Each number is 128 + 32 x the weight over its row's rms, rounded and kept within 0 to 255. Layers, rows and columns count from 0. The size above them is the row's rms in percent of the matrix's.

# layer 7 MLP down (transposed), 2304x576, rms 0.125, rows 824-870, columns 504-575
size [108  97  97 102  96 102  95 101  99  97 100  96  98  99  98  93 112  93  99 101 101  99  99  99  99 102 107  99  94  97 103 107 104  96 106 101 101  99 109  98 113 107 105 100  93 102  88]
[[116 124 117 138 147 108 128 110 137 126 154 106 157 157 136 137  86  92 161 101 146 121 109 141 163 104 100 155  62 141 116 129 117 137 116 172  85  86 139 154 104 170 125 143 106 118 125 165 145 225 108  85  96 151 198 142 132 106  80  45 139  94 176 167 118 115 119 124  65  87 105 112]
 [134 157 128  59 152  63 137 137 146 167 133  70  79 138 174 157 180 148 111 126 111 184  90  99 151  85 115  99 136 102 216 151 155 149 122 152 162 109 152 155 142 125 105  84 100 156 119 129 108 103 178 127 140 124 126 130 129 153 138  83 134 132 112  96  99 126  75 109 122 174 118 115]
 [136  71 138 156 139 120 117  65 112 139  95 132 121  71 143  81  92 117  91 132 125 167 186  96 106 108 137 145 116 168 112 112 155 146 141 103  97 102  94 110  84  93 146 117 145  64 147 100 194 147  73 170 177  66 136 103  99 157 164 142 109 112 114 152  86 112 173 127 110 110 121 131]
 [134  69 108 132 162 111 143 131 185  83 119 207 183 165  79 135 195 113 103 113 130 144 100 138 189  71 136 159 106 121 152 115 161 208 175 131 118 112 137 109 112 110 113 106 155 172 111 188 167 157  98 154 177 118 144  93 121 115 113 136 138 126 138 116 118 170 136  83 118 111 139  56]
 [ 88  59  90 115 126 148 184 113 126 118 122 145 107 136 117 175 121 128 149 171 166 111 204 183  88 127 108 168 112 102 138 104 143 102  86 146 171  90 151 168 202 126 157 173 127 120 106 167  92 115 157 108  90 176 157 174 147 129 223 148 144 172 148 130  93  92  99 148 105 146 175 147]
 [ 96  11 142 125  96 156 127 127 141 130 122 138 143 111  93 150 127  71 132 115 108 160 135 114  94  98 143 196 168 195 176 161 154 121 161 100  73  95 134 145 121  92  88 150 162  89  99 121 100  73 113 132 163 112 133 105 184 155 150 147 106  94 186 162 115 120 112 169 120 118 171  93]
 [135 127 194 180 142 151 111 200 127 140 126 127 181 107 135 152  96 136 151  79 164 120 146 124 119 128 114 123  60 112  53 160 155 163 215 112 164 121 174 144 163 210 157 131 135 151 110 109 133  71 120 179 143  78 159 103 141 172 129 188 157 136 160 128 136 136 109 101 154  84 125 179]
 [146 128 115 158 207 124 126 113 123 130  96 120 168 103 141  95 158 129 121 172 123 152  94  82 111 118 119 133 115 116 127 107 154 128 180 142 134 106 171 135 170 130  89 101 140 164 173 128 104 140 107 168 170 140 171 115 127 160  95 131 114 130 120 125 110 105  80 145 113 170 123 135]
 [135  92 114 158 133 215 119 154 105 135 119  73 133 148 111 116  70 131 157 115 127 138 145 163 139 164 112  93  65 138 135  98  89  76 128 133  78 132 135 128 151 152 129 122 151 113 116 159 122 112 155 103 177 124 142 100 137 133 127 143 106  90 107 112 124 127  89 181  71 154 152 130]
 [107 130 119  96 147 165 142 135 150 113 177  81 148 127 171 150 114 176 122 125 109 143 130  77 125  80 142 137 157 145 161 142 132 123  72 134 102 144 114 146  90 142 109 100 104  96 181 155 127  92 139  98 145 136  88 173 125 178 121 150 135 165  90 127 159 187  87  79 147 113 123 106]
 [138 165 114 114 168 167 147  48  72 174 166 183 144 147 129 158 141  89 161 175 113 177 131 144 105 177 147 156  96 166 155 179 145 129 211 161 141 126 119 123 202 127 137 134 118 122 141 113 149  99 114 141  75 172  66 144 119 121 146 147 105 128  25 199 117  94  75 115 132 106 132 158]
 [165 112 155 145 145 147 105 106 113 100 167 173  52 136 146 173 139 200  99 119 185 138  70 133 168 151 148 110 141 149 119  97  68 157 152 140 140 142 152  67 133 132  97 164 156  95  87 127 109 116  91  68 161 162 124 149 185 178 146 227 165  71 113 145  57 170 137 115 151 151 168 138]
 [ 50 127 123 114 156 158  78 163  97 148 106  87 150 103 105 142  98 132 136 123 157 143  86 136 174 110 167 159 133 145 220 114 128 130 105 147 104 103  98 147 178  79 170 144  88  45  89 146  83 161 115  61 110 126 128 168 138  96 143 122 146 114 107 191 135 123 152 105 138 121 108 133]
 [ 94 126 139 100 162 128 169 111 160 139 156 140 165 152 140 148 137 157 109 134 144 118 150 190 138 136 158 139 144 112 160 121 131 123 114 192 188 100 156 151  81  83  85 108 136 166  70 180  79 150 124 176 171 149 135 182 164 151  67 112 124 108 133 158 102  69 120 106  95 108 108 122]
 [122 123 129 102 126 134 149  74 121 146 121 132 153 176 111 119  96 176 115 103 135 113 165 178 110 135  89  95 168 102 151 148 112 102 162 119 151 127 124 123 143 157 137 134 100 157 167 186  95 100  85 101  65 167  93 122 138  64 124 120 104 110 135 156 118  82 184 145 118 181 124 179]
 [115 112  75 133 159 102 147  97 103 135 110 163 116  90  83 158 198  93  99  99 161 110 116 158 176 129 102 148 101  88 126 139 133 146 107 126  60  58 108 110  75 139 116 148 157 134 154 102 118 130 149 147 154 135  74 125 145 111  99 199 166 154  68 138  74 130 125  91  96 132 111  95]
 [127 125 153 112 158 118 149 118 128 198  92 147  79 112  98  99 106 148 189  85 131  68 139 136 121 116 104 175 109 135 108 120  72 134 128 113 161  82 115 175 111 109  94 181 112 120 133 108  81 148  98 108 119 189 100 127 133 159 139 149 167 153  80 170 160 108 114 166 151 166 146 128]
 [119 127  91 125  96 101 126 159 111 125 128 140 138 113 135 141  57 144 112 134 107 129 142 164 142 122 120  41  89 127  90 194 155 130 142 135 123  88 135  93 119 167 118 124 140  98 141  52 176 153 127  89  46 105  87 178  44 141 109  47 125 155 145  93 122 146 111 131 178 184 125  85]
 [ 88 110 120 174 104 177  51 155 134 148 103 136  88  90 158 203 111 124 160 142  85 151 183 134 124 182 150 129 122 118 112 150 148 120  72 117 158 139 169 137  87 130 126 150  93 122 101 140 151 121 130  71 154  70 131 113 128 106 143  69 157 174 132 147 116 114 162 118 174 117  94 129]
 [112 116 170 185 113 123  96 123 134 144 100  86 141 115 148  91 109  88 101 149  96 109 174 137  90 118 105 142 102 143 148 166  78 137 116 131 111 149 101  97 114 101 151  84 109 113 169 181 113 112 173 121 119  93 105 159 146 145 114 126 118 178 149 166  88 165  90 152 108 150 160  72]
 [120 137  89 116 144 111 144 160 137 108 163 149 108 112 137 111 131 160 178 109 138 148 114 187 161 130 146 111 145 131 185 138  67 146 146  50  96 113 162 148  76 149  93  88 156 130 131  94 108 139 154  92 154 151 141 112 139 126 128 194 110 117  67  93 116 160 176 112 147 126  92  83]
 [100 156 118 115 133 120 108  91 126 150 135 134 118  97 153 163  90 105 109 155 177 145 108 170 154  60 163 107  93 172  87 105 200 124 142 109 123 149 192  66 115 107  96  70 158 125  89 100 158 117 122 133 126 166 137  91 106 120 104 123 144 152  69 122 115 140  82 100 118 185  84  89]
 [122 115  78 140 146 118 139 105 181 148 203 107 114 116 145 102 113 144 102 104  66 184 159  75 132 136 161 106 198 134 134 129 133 154 216 123 135 146 123 100 164 139 140 116  94 113 141  79 118 136 137 122 109 117 110 142 106 137 111 153 128 109  98 127 193  79 162 154  88 112 136 169]
 [158 174 127 175 134  91 111 146 122 129 118 136  80 145 128 143 139 152 106  75 110 142 127 116 128 122 117  56 108 158  89 119 173 169 125  98  88 106 147 115 109 124 101 143 111 221 143 109 121 173 145 145  90 141 116 155 112 151 135 169 146 117 156 141 127 136 116 160 126 120 104 171]
 [106 171 106 141 130 120 163  78 123 125  89  99 110 145 116 102 107 109 157 134 108 107 153 111 171 143  82 114  85 121 154 154  70 104  93 157 126  93 115 136 184 135 104 136 105 163 122 110 124 137 138 134 131 139 136 145  76  91 199 163 173 111 140 163 169  97 124 184 125 106 122  99]
 [138 102 148 150 163 178  54 103 115  92 137 108 151 149 106 156  95 148 129 194 123 130 131  70 138 151  97 103  94 141 157  78  67 123  43 102 131 121 106 175 179  89 184 132 219 121  89 181 136 115 187  78 178 132 153 100 113 108  97 126 130  84 120 132 177 146 171 131  99 152 116 124]
 [142 185 124  93 144 131 109  75 105 154 131 119 111 146 103 114 121 161  92  77 127 164 142 114  83 149  67 138 118 162 155  97  93 135 149 101 108 154 137 141 204 126 123 190  75  91 148 104 183  65 148 122 156 174 133 138 103 129 127 183 183 126 116  99 106 135 145 111 155 122  85 130]
 [168  93 119 131 165 112 224 211 121 116  95  89 124 147  61 103 116 144  80 103 140 132 175 179 111 116 146 115 104 107 131  72 101  94 112 180 123 114 121  98  99 112 176 106 135 203 115  94 104 153 163 115 121 155 141 119 117 101 130 135 166 166 175 108 134 156  80 107  97 113 104 118]
 [129 138 163 197 116 166 123 163 120 105  58  81  73 126 189 167 129 106 142  75 161 166 107  68 100 145 132 145 117 124 144  84 150 101 143 132 135 119 165  76 122 153 149  92  72 242 125 126 117 127 148  85 152 128  77  98  89 148  86  90 142 127 124 134 161 137 134 122 103 104  69  96]
 [ 93 119 139 139 143 111  98 148 114 156 131 113 146 120 104 194 139 118 133 103 128 165 143 110  99 192 107 161 112 116 169  61 191  47 119 148 112 122  84 156 148  95 122 148 169 165  74 156 147 142 116  61 146 145 112 161 175 118 111  58 129 114 106 111 107  92 125 123 112 112 169 170]
 [122 154  98 160 117 169 179 145 127  74 166 140  88 147  99 161 142  75 139 106 161 162 183 153 231 137 106 116 146 130 143 108 135 110  75 146 167 126 156  94 113 141 121  88 180 151 140 143  93 100 123 122 133 104  92 155 128 119 166  93 169 137  92 156 149 117 136 185 137 153 223  34]
 [177 170 173 130 131  95  99 167 134 103 135 208 153 136 113 147 126  98  92 153  86 113  86  78  58 137 149 116 178 187 131 141 154 159 102 102  64 133 197 154 202 126  15 138  90 108  81 159 125 161 125 122 188 147 206 103 114  83 131  98 151 140 108 142  81 160 121  76  85 134 179 111]
 [118  55 147 146 130 152 138 143  38  71 159 170 145 107 129 149 156 139 120 129 141 160 106 120 139 127 138 149 159  77 127 121 130 181 161 106 152 147 150  99 112 148 107 139  80  91 149 104  37  93 135 232 170 108 114 101 103 144 119 124  65 129  96 108  67  82 157 135  58 193 164 115]
 [137 117 128 148 182 135 127 152 121 129  93  91  82 171 138 123 171 162 201  73 123 125 154  95  76 140 149 153 182 144 153 146 189 148 143 184  90 147  85 134  86 120 107 114  99 157 136 141 113 145  94 122  99 161 126 165 166 128 120 113 114 145 120 113 110 131 130 142 155  75 146 142]
 [153 121 137 112  88  93 130 134 116 176 193 128 124 115 141 155 122 126 165 199  90 134 144 118 205  82 152 156 123 131 112 176  71  93 155 123 171 147 151 145 169 106 145 127  89  77 175 187 110 125 105 163 107 136 162 113 191 103 105 113 153 201 148  80 113 112 196 159 149  97 141 113]
 [ 20 125 124 128 171 125  97 121 135  53  96 192 199 117  90 111  85 140 115 182 145 124  86  91 125 172 169 126 192 144 149 142 178  74 125 131  96 104 108  94 133 108  95  90 110 149 138 115 179  98 123  65 137  87 135  87 134 135 151 134 139 116 142 144  93 128 126 126 109 117 120  74]
 [146 101 149  96 156  81 125  95 129 149 126 139 126  70 105 122  98 139 111 120 154 107  89 188 138 122 131 113 144  92 116 137 144  89 185 139  83 107 124 107 157 108 116 113 119 137 140 124 142 156 154 143  28  73 112  60  81  96 161 107  60 118 156 106  90 241  90 150 145 148 138 148]
 [128  65 158 114 110 151 145 103  99  89 143 102 116 155 106 177 142 164 108  93  76 166  60 119  86 126 138 114 152 149 128 139  97 151 121 137  98 136 185  40 138 134 220  89 129 179 146 134 101 118 158 145 148 157 151  96 113 133 109 104  63  88 174 119 135 101 162 160  90  89 114 133]
 [103 213 164 109 142  82 162 108 146 203 103 142  93 172 127  89  96 100  90  69 113  98 129 108 167 100 127 133 149 166 157 175 100 117  91 127 153 104 106 194 127 129 115 100 130 100 173 137 203 136 133  94  86 143 111 148 130 144 162 172 215 113 129 116  78 170 145 200 114 166 146 150]
 [ 94  89 131 161 163 165  71 110 155 139 129 132  96 111  78 107 179 196 135 151 142 113 101 150 196 185  77 152  88 140 123  73 115 165 143 142 199 117  88  99  86 126 139 182 119 118 182 160 143 145  99 107 122 160 163 105 147 148 191 129 127 118 157 118 139 134  73 112  84 122 171 133]
 [145 163 110  76 168 137  89 168 157 115 118 112 122 154 149 107 139 106  60 172 100 125  74  77 132 115 143  89 179 131 107 180 158 121 132  91 118  95 126 133 172 156 119 153  97 172 103 136 124 100 186  79  64 147  90 196 143 116 134 145  97 150 132 144 166  68 135 102 153 137  71  80]
 [113 109  94 170  83  94 134 116 153 123 172 149 101 123 156 135 133 132 132 160 149 104 124 112 212 131 125 161 108 126 189 119 108 127 115 159 161 140 152 107 143 185 170 133 144 107  73 124 103 149 124 136 129 117 142 124 173  99 116 156  67  82 169 137 128 173 112  88 105  74 148 129]
 [166 149 121 205 119  96 162 107 149 126 136 179  97 149 127 144  80  70 128  81 128 128 114  80 104 110 111 139 136 132 118 145 136 131 156 162 157 166 185 146 126  61 115  93 157 107 112 110 148 155 116 134 124 149 104 144 106 163 139 172 104 103 136 160 124 116 143  85 131 159 149  63]
 [104 113 134 129  70 168 101 102 157 115 179 135 196 138 118 115 172 158  42  79 118 130 179 139 159  99 110 137 210 170 122 142 107 141  52 144 121 142 147 112 105 142 130 138 170 139 119 108 127 107 143 106 106 169  97  63 145 128 144 117  21 118  76 115 112 103 135  95 166 148 159  89]
 [133 111 125 119 135 105 141 135 156 125  92 146 162 123 138 102 189 113  99 126 148 146 122  32 107 155 122 165 108 135 118 119 150 180 112  99 157 139 146 175  93 131 151 110 134 153  95 155 162 137  82 187 122 127 104 148 106 104  89 151 121 107 129 147 131 133 116 130 147 170 129 163]
 [138 104  79  89 172 209 145 182 151 114 122 155 168 112 149 117 137 164 113 146 120 156 168 139 202 181 167 131 163 152 162 109 119 129 146 122 153 121  96 189 204 137 116 147 160 123 167  87 163  84 157  96  54 129  92 128 147 123 142 111 135  99 133 139 191 166 116 115  79 163 102 141]
 [ 83 192  90 159 132 150  82 122  82 101 143 109 135 113 111 137 170 116 104 171 190 108 117 134 112 195 152 105 127 149  97 130 213 175 133 172 118 132 123 127 110  73 184 112  88 161  93 180  90  83 153 159 111 147 158 161 143 137 127 130  88  97  48  97  74 102 144 105 173 152  97 125]]
# layer 7 MLP up, 2304x576, rms 0.129, rows 825-871, columns 504-575
size [ 96  97 102  94  97  97 105  92  96 100  94 101 100  94  90 118 103 103 102 101 107 101  98 115 103 110  97  91  95 100 110 105  96 108  98 111  98 108  92 113 108 106 107  87 103  92 109]
[[187 182 148 101 132 140  77 101  79 159 150  60 139 154 110 125 113 168 110 142 134 162 174 144  67 145 119 142 123 150 172 165  94 205 189 104 183 143 102  91 110 141  93 134 152  72 109  91 158  91 152 135 154 153  73 149 117  97 110 116 172 124 146 109  64 127 167 126 164 159 157 126]
 [ 75 122  91 121 146 109 111 119 128 151 197 150 107 161 140  99 129 150  89 104 127 185 142 146 164 239 189  92 108 140 161  89 151 123 102 126  97 127 103 114 144 118  91  98 212 155  87 135 105 127  47 140  95 109 132 138 157 127  88 122 174  54 155  78 182 130 179 138 159 139 155 130]
 [139  69  85 146 131 138 123 165  65 121 196 109 124 126 134 114  95 132 142 159 150 103  97 169 112 103 115 149 114 131 129 108 115 165 174 125 116 100 145 156 108 118  77 159 145 153 124 111 169 183 122 169 130 122 104 102 117 105 143 130 121 189 124 146 159 100 129 119 120 110 117 137]
 [111  90 101 129 120 114 170 124  57 127 122 177 161 142 136 138  65 109 120 127 128 124 165 119 155 125 150  99 157 110  97 144 124  88 139 142 106 133 160 122  59 108 113 141 143 128  93 145 156  87 152 137 165 119 154 119  66 186 119 160  58 117  59 109 160 122 183 118 113 181 145 139]
 [128  82 104 173 118 116 125 141 129  91 110 114 159 105 153  69  83  80 101 163 146 119 125 170 137 105 104 171 128 166 128 162 119 148 108 116 129 159 141 134 132  94 146 152 167 172 132 107  86  95 155 161  93 127 143 104 129 134  61 137 134 120  75 116 185 148 148 131 120 168 131 146]
 [ 67 101 128  77 132 206 127 179  74 116  97 105 108 136 136 164 156 122 110 115  96  81 144 170 135 125 124 178 173 101 195 135 117 121 137 132 171 140 167 137 142 124 113 193 115 114 159 135 189 141 154 134 138 218  95 152 111  79 175 156 143 164 102 122 107 150 158 161  67 170 132  74]
 [145 129 122 144 115 163  77 111 124  89 139 118 108 198 130 116 195  61 167  74 169 165 124 129 148  51 146 102 148 103 182 125 119 115 158 109 141 104 181 116 154 139 147 104 214 124 149 229 115 168 108  86 143 143 135  97 156 143 182 127 190  93 137 114 110 117 177 118 184 103 172 189]
 [144 128 151 129  94  93 119 120 119  90 126 104 104 124 120 106 115 168 100 163 129 135 133  90 124 140 114 192 129 178 161 110 120 159 157 104 126 101  51 172 145 170 148 157 115 118 140  80 135 144  80 125 110 188 208 173  85  81 162 145  72 153 112 140 157 141 156  82  59 178 162  86]
 [ 51 164  97 167 146 182 128 177 122 196 123  92  90 169 154 135 202 112 133 141 114 105 102  85 125 144 140 180 135 126 123 139 131 121 141 103 164 133 110 107 156  50 147 178 134 131 147 130 148 185 111 111 121 102 131 121 124 192 108 106 115 154  96 141  92 141 142 172 120 121  74 112]
 [120 137 168 126 119 153 113  86 199 144  85 141 127 175 133 150 134 116 152 149 130 121 147 122 170 120 151 129  64  91 104 101 122 169 161 119 187 114  84  88 134  83  67 165 148 188 104 118 142  68 141 193 130 120 170 170  94 136  72 108 127 128 174 123  90  88 160 141 149  67 126  70]
 [137 109 138  79  79 111 103 112 111 141 130  93 174 125 123 119 146  73 132 105 189 148 120  17 136 198  95  93 135  94 116 125  63  97 132 167 155 147 158 206 149 125 191 105 128  95 167 102 149 128  94 119 144 188 118 161 168 156 130 169 146 133 136 123  69 116 167  87 185  99 130 106]
 [ 79 103  78 126 142 143 132 171 153 133 149 154 151 157 103 125 130 172 146 120 132 132 158 137  84 114 131 149 112 112 147 208 147  80 105  71  94 182  91 171 110 153 151 118  92 126 138 125 149  82  89 109 125 179 120 154 123  81 135 140 133 114  78 120 115  97 190 159  98 147 163 122]
 [135 155 117 175 150 127 144 122 148  89  78 130 131 150 117 150  79 130 161 101 139 155 141 179 153 139 139 130 130 118  80 114 144 146 116 136 141  49 117 156  94 136 119  98  98 138 143 121 116 168 119 149 146  99 147 155  80 136 114  86 115  77 163 189 135  93 110  79 126 199 103 165]
 [152 144 148  94 140  84 128 181 114 118  99 137 137 122 156 108 104  50 120 134 117 158 149 137  85 108  90 129 169  74 128 141 132 170 137 103 181 121  61 141 151 130  78 131 116 112  93 103 130  90 144 134 111 181 140  74 133 123  47 148 181 117 168 181 105 110 106 185 123 148 126 115]
 [147 124 111  82 140 105 120 110 135 138  92 139 140 170 119 116 160 117 133  87 204 141 111 120 130 157  58 113  87 189  84 105 138  73 166 134  87 103 126 122 143 150 113 140 197 126 155 127 109 137 122 162 181 148  80 141  88 114  91 165 159 164 106 142  61  67 100 163 131 127 147 124]
 [107 130 136 177 190 101  70 125 122 182 169  84 122  90 104 110 169 135 139 111 120 166 140 130 107 147 121 138 161 136 123 158 143 170 127 148 138  85 147 117 120 138 159 179 144 159 108 138 140 135 117 111 134 162  99 104  87 135 117 135 127  70  95 115 121 154 132 153  88 103 129 134]
 [147 138 114 176 117 118 155  81 134 101  27 135 134 161 139 152  81 130 119 115 131 151 106 151 137 124 121 157 106 111 118  96 132  99  95  73 174 155  74  84 162  51 146  77 114  96 180 109 119 106 115  80 145 160 168 153  92 135 136 107  90 133 139 141 103  76 147 113 160 139 128 126]
 [179 131 132 101 147 111 165 106 110 110 113 156 175 159 110 149  43 113 130 134  66 114 148 165 160 112  72 157 122 128 135 102  77 100 140 114 169  87 146  67 153  72 116 146  88 121 114 100 122 171  85 165 172 137 149  98  64 119  63 143 114  49 191 206 130 129 164 157 141 183 154 150]
 [ 94  98 137 162 154 106 122 196  71 186 144 133 140 155  52 164  94 122 162 122  98  81 171 128 169 110 141 121  97 142 100 144  69 137 202 106  99 140 133 112 163 111 129 157 125 120 149 146  85 134 122  99 148 102  77 158 169 145 103  89 113 164 156 141 137 150 151 160  99  95 142  85]
 [153  91 168 162 142 159 106 118 104 143 126 145 159 124 168 102 153 106 124 160 152 193 120 107 183 127 142 139 146 145 120 114 129  67 124 133 126  99 159  96  98 111 106 141 107 150 125 117 126 136 158 140 170 165 141 145 174 129 103 181 171 154 152  82 139 156 111 161 117 119  79  79]
 [ 76 118 146 111 163 113 116 153 105 135 132  92 144 121 168 152 166 185 109  95 205 162 161 157 127 135 108 152 151 119 120 130 129 212  80 120 138 151 118 109 107 143  85  80 130 119  93 141 111 150 165  89 105 162 129 127 129 157 172  85 128 166 164 191  92  64  95 220  85  97 147 113]
 [ 57 150 142 143 146 171 122  67 124 108 114  88  90  79 142 127 133 131 151 133 106 113  98 144 120 146  82 125 101 128 168 129 114  48 134 133 157 173 104 120 109  99  93  68 114 122  84 166 103 101  56 109 136 155  85 114 109 117 128 122 159 128 125 111 148  81 189  77 115  89 132  92]
 [128 181 134 155  64 111 119 181 102  93 150 174 115 132 106 121 129 123 122  50 155 168 166 105 128 116  53 114 115 133  93 105 151 110 139 124 110 163 155 117 160 124 124 169  90 132 147 128 122  78  91  77 117 133 146 167  96 114 191 143 146  87 103 115 138 126 190 150 134 105 174 135]
 [ 74 142 147 102 123 137 144  91  95  83  85 115 121 125 188 148  73 113 124 106 153 122 120 130 112 142 154 172  86 139 153  93 156 110 138 133  57 177 100 148 154  91 127 130 145 171 111  93 113 148 118 117 182 166 161 134 107 144 159 186  96 155 132  81 144  92 162 138 155 132 148 162]
 [141 124 117 171 106 139 115 131 143 136  83 185 127 126 122 157  96 108  66  88 115 108 116 131  58 142 123 100 154 194 108  73  81  94 130 121 137 146 140 101 203 115 101 128  85 127 100 167 167 156 102 130 131 157 125 109 126 194 167  99 128 143 223 114 150  85 202 179  95 109 134 112]
 [115 106 116 171 143 150 159 119  86 133 147  93 124 144 165 127 104 133  89  81 178 140 107 129 102 149 118 105 151 153 122 121 128 161  68 117 159  53 135 135 191 187 104  87 129 111 132  72 127 101 111 110  95 124 142  65 156 161  61 146 175  90 137 160 125 155 109  63 102 160 110 131]
 [117  90 119 110 150 188 116 155 112 145 195  73 109 146 137  90 125 145  63  92 121 168 102 146  57 127 169 176 124 153 144 107 144 128 135 116 108 150 112 114 147 102  96 105 135 112 167 118 127 120 134 163 115 182 107 110 120 117 118 104  89  95 143 172 140 145 110 165 153 123  82 172]
 [119 144 133 153 159 111  75 105 137 120 113 132 104 180 118 123 114 149 101 146 172 112 127 149  47 113 137 174 108 104 100 116 143 146 162 157 126 139 140 134 100 125 132  90 127 133 140 168 107 145  90 151 126  72  98  91 114 149 151 155 176  97 145 129 126  53 139 126  73 110 115 209]
 [100 121 110 127 115 128 115 206 167  86  74  91  12 113  92 152 125 147 107 150 171 142 127 198 233 148   1 171 120 107 153 131  98 109 151 124 130 127 142  95  80 125  91 184 137 141 156 105 172 137 110 131 103 191 146 168 108  96 167 138 129 121 111 128 190 147 170 148 108 128 183 155]
 [117 156  84  44 166 138 128 104  77 151 110  95 165 138  62 140 201 148  50 168  88 170 110 161 154 140 110 148 111 154 127 153 118 124 140 143  63 137 109 130 150 131  71 142 125 140  81 197  85  90 106 183 121 172 107 137 121 142 146  92  81 140 118 120 127  77 136 153 166 136 158  67]
 [ 79 157 135 150 133 140 120 151 111 106 159 162 102 173  88  96  52 111  98 152 140 135 123 133 138 170 100 118 125 132 173 106 106  67  86  74 110 122 118 136 124 146  78 129 138  69 147 123 161 144 173 134 159  75  98  79  69 113 135 126 208 131 115 144 111 130 139  90  91 103 143 137]
 [148  85 140 145 124  48 119 194  62  54 108 161 182 145 102 145 178 135 126 152  89 103  88 148  34 123  72 105 117 119 161 136  93 136 164 152 143 179  98 136 128 120 128  98 133 100 145  78 158 158 120 158 100 115 123 114 164 149 102 151 135 186  90 167 139 100 116 152 121 113 188 130]
 [166 115 131  80 125 102 137 175 102 125 129 125 169 154 108 139 110 172 137 110  91  72  92 114 208 126  70 153 175 167  97 123 156 122 105 160 148 104 137 119 104 156 104  61 145 140 150  98 131 174 168 114 119 128 117 158  98 126  98 150 136 157  92 119 112 114 166 135 108 134 132 110]
 [134 146 109 139  75 112 102 137 150 191  96 119 118 105 112 174 169  99 179 105  91 164 108 132 157 138 108 192 108 103 129 175 149 131 151 238 105 107  73 142 167 125 124 112 120 168 104 129  98  98 146 158 175 146 141 125 124 149 158 161 109 134  84  80  38 153  99 121 163 108 163 133]
 [ 72 110  89  68  57 183 137 131 193 102 167 106  80 186 127 186  84 165 129 170  87 143 172  52 159  82 114  96 107  51 144  69 100 120 128 130 125 185 114 127 116  75 147 187  99  97 144 204 131 116 106 121 157 140  83 135 186  92 110 111 129 105 173 173 125 131 101 148  70 122 165 120]
 [ 95 154  80 130 151 108 162  93 143 167 144 129 121 157 145 111 125   0 135 131 139 123 157 103 124 186  95 157  85  92 183 100 129 103 131 156 130  95 168  90 123 115  80 160 179 141  87 167 137 148  70 141  67 139 188  79  97 145  79 157 133 163 164 128 149 111 105 138 120 115 112 113]
 [119 130  71  92 144 140  87 134 142 123 126 138 109 156 108 156 181 185 104 155 169  91 185 113 122 124 127 159 155 116 133 171 115 129 105 141 147 119 153 108 198  64  70 147 161  99 139 113  73 163 158 129 131  84 118 102  51 131  50 127  82 102 119  76 146 117 126 104 118 122 168 115]
 [109 130 176 188 142 133 140  81 133 175  65 184 129 118  60  59 119 179 106 125 102 146 129 166 144  97 158 159 104 143 107  88 159 177 132 142 138 126 120 102 180 162 111  70 147 136  92 134 206 149 170 140 162 120 139  96  81 110 158 126  88  60 174 169 101 106 144 131 185 141 160 111]
 [ 85 126 119 145 161  99 119 133 121 116 113 109 162 146 105 129 134 120 155 195 140 140 138 157 162  83 135 129  91  69 161 163 142 146 100 225 117 117 124  78 134 155 130 143 190 153 117 120 104 125 163  71 140 135 116 110 108 107  61 157 134 156  96 152 140 160 157 175 134 112 179 152]
 [119 178 110 162 135 104 112 118 197 140  74 161 104 124 137 158 126  79  92  78 115 147 120 126 151 185 139 147 121 109 180 107 132 134 144 137 100  85 137 126 130 111 167  93 133 133 146 141 125 115 103 132 123 112 132 104 171  91 142 114 133 139 105 160 100 103 145 197 150  69 161 135]
 [ 98 135  99 146  57 100 213 117 173 165 141  61 159 134 120 135 125 179 172 157 149 126 133 124 147 104 130 177  50 106 148 119 119 131  70 135 159  82 140 115 138  98 134 179 134 148 167 127  97 181 127 111 128 106 102 138 136 131  95 116  90 107  92  57 119 165 103 144 157 112  62 103]
 [141 135 127 177 150 138 151 158 100  64 132 106 134 153  77 160  88 133 148 119 112 140 180 118 130 124 108 135 168 160 119 146 159 201 139 153 159 114 147  98 127  77 119  85 102  86 127 149 154 153 110 126 132 132 121 139  73  93 108 156 149 115 112 111  83 169  80 100 150 144 117  75]
 [129 126 164 115 137 117  94  98 163 146  95 113 113 111  79 192 151 126  98 138 187 150 118 144 157 133 119 167 181 137 144 182 120  77 120  61 112 132 122  93  84 158  66 133 132 128 144  84 138  80 137 140 110 195 167  57 100 127 105 125 165 150 120 172 130 111 137 140 189 135  59  97]
 [135 128 163 156 109 118 132  52 151 109 173 186 170 140 188  85 141 108 131 119 100 132 173  90 115 143  65 143 118 195  88 146 144 134 139  75 148 155 155 162 188 165  79 134 138 104 147  99 126 158  50 148 158 152 102  71 108  80 182 135  80 147 119 194 139 117 144  79 132  98  92  70]
 [112 115 129  99 125 137  79  82 125  96 127 158 103 165 134 150 178 152  87 145 115 104 159 127 134 103 146 177 159 168 177 224 132  44  91  53 121 170 142 115 132 166 119 180 175 133 115 213 130 118 107 152 148 151  64  67 140 112 138 145 143 140 113 121 112 125 107 111 105 149 164 145]
 [148  82  79 120 145 138  70 141 111 121 170 146 128 120 102  66  78 163  97 122  94 120 142 171  88 121 129 165 135  89 168 133 184  98 194 168 170 143 114 110 124 158 148 196 105  75 108 137 127 120 130 110  63 129 148 130 125 159 142 170 125 117 151  99 131  86 112 110 103 142 122 127]
 [132 107  95 134 144 111 135 141  95 118 144 123 121 159 132  83 137  46  84 141 110 141 164 139 124 123 141  95 113  96 130  76 136 115 101 136  97 177 151 143 161 111 121  94  80  42 129  96 115 171 101  93 183 111 139 147 108 125 156 127 124 184 169 159 168 120 118  95 119 149  89 126]]